{"hidden_size": 128, "vocab_size": 4096, "norm": "layernorm", "norm_eps": 1e-05, "init_std_qkv": 0.0542, "init_std_up": 0.0542, "optimizer": "muon_variant", "learning_rate": 0.00723, "warmup_steps": 200, "schedule": "wsd", "decay_fraction": 0.777, "train_tokens": 147800000, "max_steps": 9021}
Each number is 128 + 24 x the weight over its row's rms, rounded and kept within 0 to 255. Layers, rows and columns count from 0. Numbers have three digits each. The size before them is the row's rms in percent of the matrix's.

# layer 4 MLP up, 640x128, rms 0.143, rows 152-177, columns 0-127
095:135175122149122122088093105140101125151094104124150116107165150194103097143104122113119104153120124102091143142140203119088104123101119132092140085121146125148116112120103116171127111095123113123133111126118151133149066127130124116148180131119079120107122122169127171146117125115159130123126137100129114114109093110145124099135145149150145151083147128121117189119157103129148135152152
107:156086122158029097134139129132098108112108107122142142086151104140145144138131103139118126136151126111113115138122151125112152125104105115152173158153151152121123108112124163108095155102170143150160120089129127117110116125132118126119162122117161140148081157175129148127156133119123156131128144096088112106189090158129114113092077137120137121119126119128139106138109089103086102093123
106:082114166118111151105100149150109148105114126123124102096111083099139115134090156132134117116150126126113105151144139150136101136128177105140162171137093132106152088152146129135058114090160140159131128074122148150111123126089133152093117122165117118154114145126092155097103133148107121115158137156135098147119118147112160064152125119144129119132064127152099109119086148142112128154140
110:124108135118154129133132158112107121120110091099089106137128148149203131138127120119129110144102149136149146123134151165057113139167133093133140192118125147121110138131116110140152084132111118162141153182108102122140126174098128151146142127107087184147121124116150106130150157145110152117103173137145124151100143128105129101127129112108129105120080140170149147178130127084113128099154
105:135101179084124179102148149135093123103159106123090119093107129165142153154135150094152112099141106141093093171150129160121142175150110131108113106160113186109113121138125111133160153148132148139090143130125159141122134129141130092109132109137135095110139161122142108107106170150136115142048129124134114143122126097166134102159129180156144118102151131118127103127126150147087106121145
092:168196087109126073142123088160096144101081116141140113133123128096124105129123149139169113169094104185133153084101141128161151103122116143127143146098136114152131119131129145151123108137106136130126107112162130143111062106157149112105130094168116114116127108091138083130157137106097112132124114102157158122073104108143138117163102107102145135135149146139115163121106121114115108111126
090:110145086107125127086134159127093122127129144120145118073144121134096123093163126089141143127119144175149178119133128200162096114114114126130122179144126098096114150113144120154132101177117124115116167129191120102128179097120104133145127131153150138126090153149155167135156107138114105104113132115113143159176153107131135125115153119103157111143084128158115123101127095113131141113104
089:117115145139116125143160127140099130142144149082159098144130113141112126160082135134141159166119122122122146128161103143169111124128112129182083125095094173167105131148127168116187120142152120115116121124098094132135092164153083154135109110182123134109139111146114130137115171138159119133134116105136074137074130110119154103121125124105117168102125185118152111154145123116107154124177
107:141164109116128138163151101111091154108140097103158157185117094119094086138080126094145112138091133128103132119138123125136112122146147118132142134143091123134158156107143107113105121117089131116144109082139127181116143200123137104143138105162129108132132134113123115147146120113142124151131102111091114160104157135092152134141102216139134126125116182165141120129143094138133094097134
107:134128139154099135111096122108105111095140137134055132141118147139119123157134111061152090112119130132156116133154147134188115179118155165130139171145124171096171118140116089133089142116175149112150143111136131169085075127101151131124110108136175138170101103129120127115159093088123152124127131133144136138105140107155143119130135153142128104120153133145146119158100147123129162152152
105:119147111126151106178179139077138128087163110152097103140153152099156173121114140087135113098101122146110167142143119090112111104121094161100123155172107120091133106168103108139120120129135147146122126150135101162082106173146131136124131135087151133116101124095105111135145151164095126124118157136160116119141127137121096099125121088116135086139109122155159131131146171114163152147173
102:116181147136136110180096176111135060131167135185117135107109115095067135113093164149105172092164090164135120145146172116127126123127115119119102118118139138118094133129116148150161130155131131115152097133103113136136144112102152128146131108134138123163123134141144108136133151130178176137115168108152129160077121109131133114125124186140160116140128108116169120127123133106152150121127
102:140139102161104128113115102122098130168124131118096130140142155110097103154092163095155052113146076103154108144142162130124109138118153119178136163147135119121146100122077162139093125121152068106120178145105110112151112167130117139091137105132146119136117109130111088082132103132117158148144170134109110142168127127131119139108123122142122159151116116154138098126116103122132127182161
100:130137133146147123140175156114061161130132090179136161087167147153107172130098092113174117094175124121127140136097146173151147106145090117111120132142121079078104151137134135122122119152128116141134158163150148099093123140145134132127152097132118124142131131160117130128071161136106122122105124144109135172153115117122118092127150089145145121155137110161100172100109127088131119132121
107:133124139149126057091141087158160064077131114132157138100107201131163131109146104084144125097136116132095178110111141140119088108142110138128120137154118119131120160141132106129122158130104148144184123108143179121163152116096133110100139139117139127117111140104117105108104135116141130072143146090106134097117142131130123146120105168116119108112131104104165107114119101167114129118145
085:130153127138153164113134099158089127137127134129118113123104123160169153136158087123117126076078151207114106141114103099138145089122122138117126113147137117142117121167143110117139103156110107149076141124093183130111109166110091103113128146129167174080146153149133112130148155121110137134120095140086134141103064135131160122143118097160149128147133139143122131153118108098135136108098
097:133110153128143116125126139131158129104185139110150085142140121113108111120126150141117135055136114126169151099099133122145146078122144112145119135090100097090105159176133133135123133130089135130099160144193151129116156175123132119119138139148096150099141126151110069121132135154117165109115092134139118176130126113109106181095162103150125103160124136146089152128093147145141142123153
098:133125158155148135148129125135118148128135154157120185132099096154114093131074102135135144140130115116156171107106173093132124146138135125119132146112112141153119164105067170151149156149125111099133109105124185121113108137110162101107155152071144126097116073141107132114161165150144117101125127111119121131124116131145160122117101144082150113194171130140119127119128122084131083128128
094:131117120138141130106107136130127144109138132126142125113154106126120186077078133125105160092104128134163113116121184131155139179120134137149097142085118176116153149129114148097148096141113126095089135087135118193117151146105132141107104154108121097148091118151130167133132126148117153125072151152118128121149144162183160095142111140160074096113135122124117137102138118106157115129150
101:143105139085088087142141144134097095114099118141124116097117152112129095125106146140163118093151093132092165141141181106130076093093130109119128133131115153120121130085144126159118129139157165137179132115153110148160153089088151107165130100166127113164145121120129141133100157144123113104099120105070110127115154163107086118163111119117115145077136129092144129153142147109155126132116
105:104124147103143193141111171129129136132132105185113094115138118143137133122131141112153152088155145110117148103136116140132118078090088125119113083153129148141107142117163078138095206154102118102162147142131127114132125156131142143110182131144107107107092152124162140148098144144101147128148126130165163146156124120121129118132137131097113156115133117118120099101133181148104100168087
107:150132141093094139144129113120131156129110156139130149110113160108118161166159104110152135091138137116152164133149134160125085135141091103108106036103142115123121138121115147151157120118130142154137122155122138160129154126116118072081181122128106130126163106113095129121127150123113134161085121122135120104130092116135159088118170132140142143161122132173114122139136140143154159192078
088:140109137093132146124142144162108103129144087137150149108123165146141151136135080161116106125135099116168163077170185159104093134152163166175139158135168109115129132105125113156119081124101142087124140127152121106148133139106109124118183138153139130156128130120177125133124088149128124167148109121124167097139134127175150128103150141149140147170092132146152112126120120110135103153091
098:155145089166119111138133155113118121121117113103112127132107122142196158129093120149128119166151099163142160082157116098133119174125141131120117128125113192173091133116123148122127149082090142070131159129123156123113109124142138085157133128097135123147135121179134130109129117097094125095111125128129171127114106123115136184167111131132124144140092120105157131153174075121153125150135
093:116167095100088135122097097144131090138118129125108100147110124136118121159137136073090125110105117141099113119132133115128136123152155113123158117104137141106141138137076107126156138213123144170114084118125136133161165116113125145132111159099061114097129167117155154132121110118125154115163148135104134130136136124144128138141149085116113128155058111121132127096117151102147194134153
096:144156102147109124103155093160106118132154124118102132145129146110114129145118103118148135126197154149087121122115115115140139105101123149153158097164106125120113125114144097140143108164168126168183100121142129164115171115129125089146108133149138101127110120110100112092114104110113128136135156114120172150107136175120141132147121195159140106088118122171116128108053096134156157107128
# layer 4 MLP down (transposed), 640x128, rms 0.0579, rows 152-176, columns 0-127
101:156170137126079129124121121129158147165124134142094110154140102105112161111081174105149122129151168083145111073160145109120120138111141169161094153150155121124103154156114165098151120140124118110099157158138100097127143164137135154157137162123146123105115112115113107135178099098145151131124124139138161113156133130137158131129175162102100125140122158123171154100110105177146109128096
106:119123139140087133158140112168190159090156167108147190157109134091110119116125119104109132129142159104125123126113116131097116123147129145126118116161141152119135132135147122135118145078148138174097122099090135160125142102118120090140107128118185129107138098155085090126182132155104119126115146146151174172140126122148155152124109141199160110124104100121124134104119116132140086112137
107:154137136130110087106115121089106108135121139176105123130162104127124100151148128182123100124128109105120125143121156105161121132142114134139173116103117085150108107097154144136109121123162121113160099175120114124146174112107115162117098098108186102125126130133105159150138131081164117208112113175109119158130122114094158119130159102113096123119127095097153107124155158140132149164124
104:108091150185192149118139138123108186153166126113126134136124164142071137133138110077107137142135109104101117144134129150122158133081132121116110178108139151144145171094116113135093124099103167104114154122100110155146160143154082128131167134152153122141094126113152133156132072132137132113092111140128137118124102140127106115124133098158127185111137133108140141149146100116127172149131
093:115093106113159133139109108101130184119168108108138153092115116156179140097154110130122155156114127149141148080124108073160104166135128150158101109136152125094143086118121135129112140112151135087113144143137159135140121107079132139121105164141099121137163172127106121089168125130131129132128161149114105162128094136132073134132134095089119179139148104109143158121145114157171123154146
094:118083135165114172137112146129171111131102133152117135147138099127134142111126117080158101108109127116110155120144125137083127111111116147128177136152152091159085146128124141075122126119118119131106135135116140113151153126099152139108121127129130144152119141128098132153180106066137116114119104074120125143133140152074101131189156137123172092149124142049123142141143129134107123177121
086:155153160139133141151084110176104123129114136066132156127133153140156132112165151175106144130150104098125117101120103088166141132153135157110127132101157164137138105141101125116125132121114141134094154084099123146091111155104138113117123138135145131139160121142106091118102103167155109169109139146172137090172117134121139128133121150148102182095182139160140153116103136173109116090151
093:073119108113143121123095121114135154101116098150120162130115145092112154130124146129126111114147125138155126157144102118163131101102131122121138132171111139096119163117161077137124111095140116106148131133134203153143173119087166115146141196113080116099105136098092157154161111132121155123085142146129167135148161141136134105101134130168117098168154131121117151080138154158135133126127
106:175112115176110149082092149143119136153139134099120127117140111142095161141115102140100107141179129114164120117135089124133110151112100110149103100133114198138130109119167108143125124117143082154131095132134152118127147165129111165109158134121138123131124121146121155123167158135112108158104103123134121124113130115191141100153113174108155090103130130114096092118126136094209124107139
096:110129077141088081101161113116093124149177149132173123123135105126108115112163119078163129132133138165122159121136057155121106098167130147131105125147114073130125147144100127123108149157102138134086129129115147155145134152104159134144075138142134145156155135117152127113117118139118097150193150121106119125152128130121162103116158072128130130136099104112151133091099156115138136142110
101:127157116166141108102135137164132128093094090132088121175144144119111123117129128127127090133149145101144110150147128129116173125091145138112152168124153142168068134140140142095104139108149096144136113133078158126144127127124154192161136140094109097108169117181137144169149085115119145129132112110123137108119107102136125112104144131187148141102153067132119115154114156146098118140112
111:140155126147138091087116095106092098162109141082126120152172174151148127169117119119146117194117173138127152132100130130102125126106125145163133132109110143094126119118127138088120117171128121142124124108155145108107139138138120145104132092134144152102132137099160101155124087121128144139137127104139136139161119125086139153173156146089134112118126130098071118114151131116166057096176
099:126107113185103164099150142170132132112127129127172131079119118148141122116138140103175100158138143141109142117141139148155143139169146136085140113063138071146150132105139126123144106102185126119128150134155087096109178174108116118163133118117150097095096122161127109142134145122097114145164126114125162105121079099137119129117116124142139125149100098106174127133117149122128083132113
094:144134078164160129119130150166192147165103130082107118136134146126106095132164176152110113130089087140135139118106142137106096175119131154131178123129135159157155109137138126137157149084123071095118105126136134161163133122092151122116145128128108125136131131118134175145146121114165152123092149144118123150116109139136108139104101141094089152088094104133145085130147170122119144145099
117:128147120088157085137100101101111168167107114173135115112103081079118121142143114138123148109126145161083163144141094118152127135158155121087173142119093147144136135143119101146164129145136116104127105139120112114167118118159155120142154117165110106136110128137160131124102138133181124180146154118114108112107116116118104144116092134116087128150140139137125113111176162119062142088091
095:106116113141099086128139148140126114099120113112090149121140133117124131156106123102177137145175091081160134095142166152115104154146128155133123125122113114102117163167127131118116142113121113154142140105174101148161135116136222129155106152136081088139147102123122112110109088159139139134137151080161120129139126159148094108157164117140145115112146126088151100157125144173126123145156
079:098165118123111142158103138088139121170094170104124117169106127155153117154173131083164138139111106140166111136169148192089121139174130127120187126123158179113113124074167142144133130100137184157126142108098119145126092125136122113139150101118149099092138104145088127131098096129116128161127154135128123140146116157136107142107095101109152150110129123129109137117100111144131128123136
104:150099078101150098137168138106121105096163119159108113107100149070099140102158112090132160095148133120115117122127116086147140074090119091107126114153117133116133107162146090114141143127128130143154139106122088093126149102133163101136099103179114116166132151124105139169184095120150134090153135170145134122125130143103123129132162142126145122087143142133121123095122116101128153123082
091:089141151141137108123155110127134075117137128105120142128090140162150063157120151116173106130137123118101171126129116130127142113112146144120136119109129137156117068147139087110128128134123108164156132153139137101123105093099182091144152146140166147126138153098126101127125165121139103165142161157131071094129112121095167114145134102105152121154110129124121110123169134149070184140102
095:152114115087134132165130158098121102180141111156119118119160205092104142115149098143129082097144103096131102149163110119140121127167119137152167091129159099173122138146140094117143131130132094130161141139114142114122136116126117135115140136104105130106163127116155125094136087146124166159132112156125172127103104111131160087079157144110142103156112161128101123158144127130160082157143
109:179156111115144165181078128102089155164170139118117150092145150127137131108155126147124123096171164186165083153126153139113103146161133094154148136114131106124088135128127143096107145101160150112140110136139124128113151156095110130123106112090135138169175162136137120074116139144132115107110108136139147131159114162092142148138119108147090148133130158104119139142132130109091107099113
107:134106139154072085153117134111122111108120144103153105143155108141118164128057110125131155169095110128140122152150119132149119142129162144123107143132149132147159127139098118098143139158128107102105095138146108142089123150145156109193088119100115169118087153143134105120131150133139121126109120145079124099149132131189205081112127104094135116129118099098123117140146142111135128099135
085:180156174138118105118111086105160123136133097125171139114110150112113143156104170115160094130152120152149084131185133139099145133129082101141100112159133109119122174138146128103139172135144129125165136129134117149131173130124104141147092171112142135123145146145118136148140076119126126153106125130129116137129159071114103142110158122098109085131151134127127111083139064134123120092168
103:136095147131138139129113134117094092160087140120179161112136154155101166136131140117113123141152145177122109147123128141159138105111115134177118058078148113164140146121144158174141154135096110129179124131142093123136112140123113110147148089128139099114148142121110160113129073120159075139121121160117140170141121114156165115121138132148148146119124083155123131085152117159100092132119
096:119138139139130124107128140161146138106148150145158140159131120138136127103188122106134140120153097091124136168149099116138079133116098111094126123157153105096102113146126139088131173125127137141143106137169112169136125154129146150146147150154114135095136073176125144147128121150096108197094158133112139133089129108100113056087122146120129161127137085132142103121150164153155115095137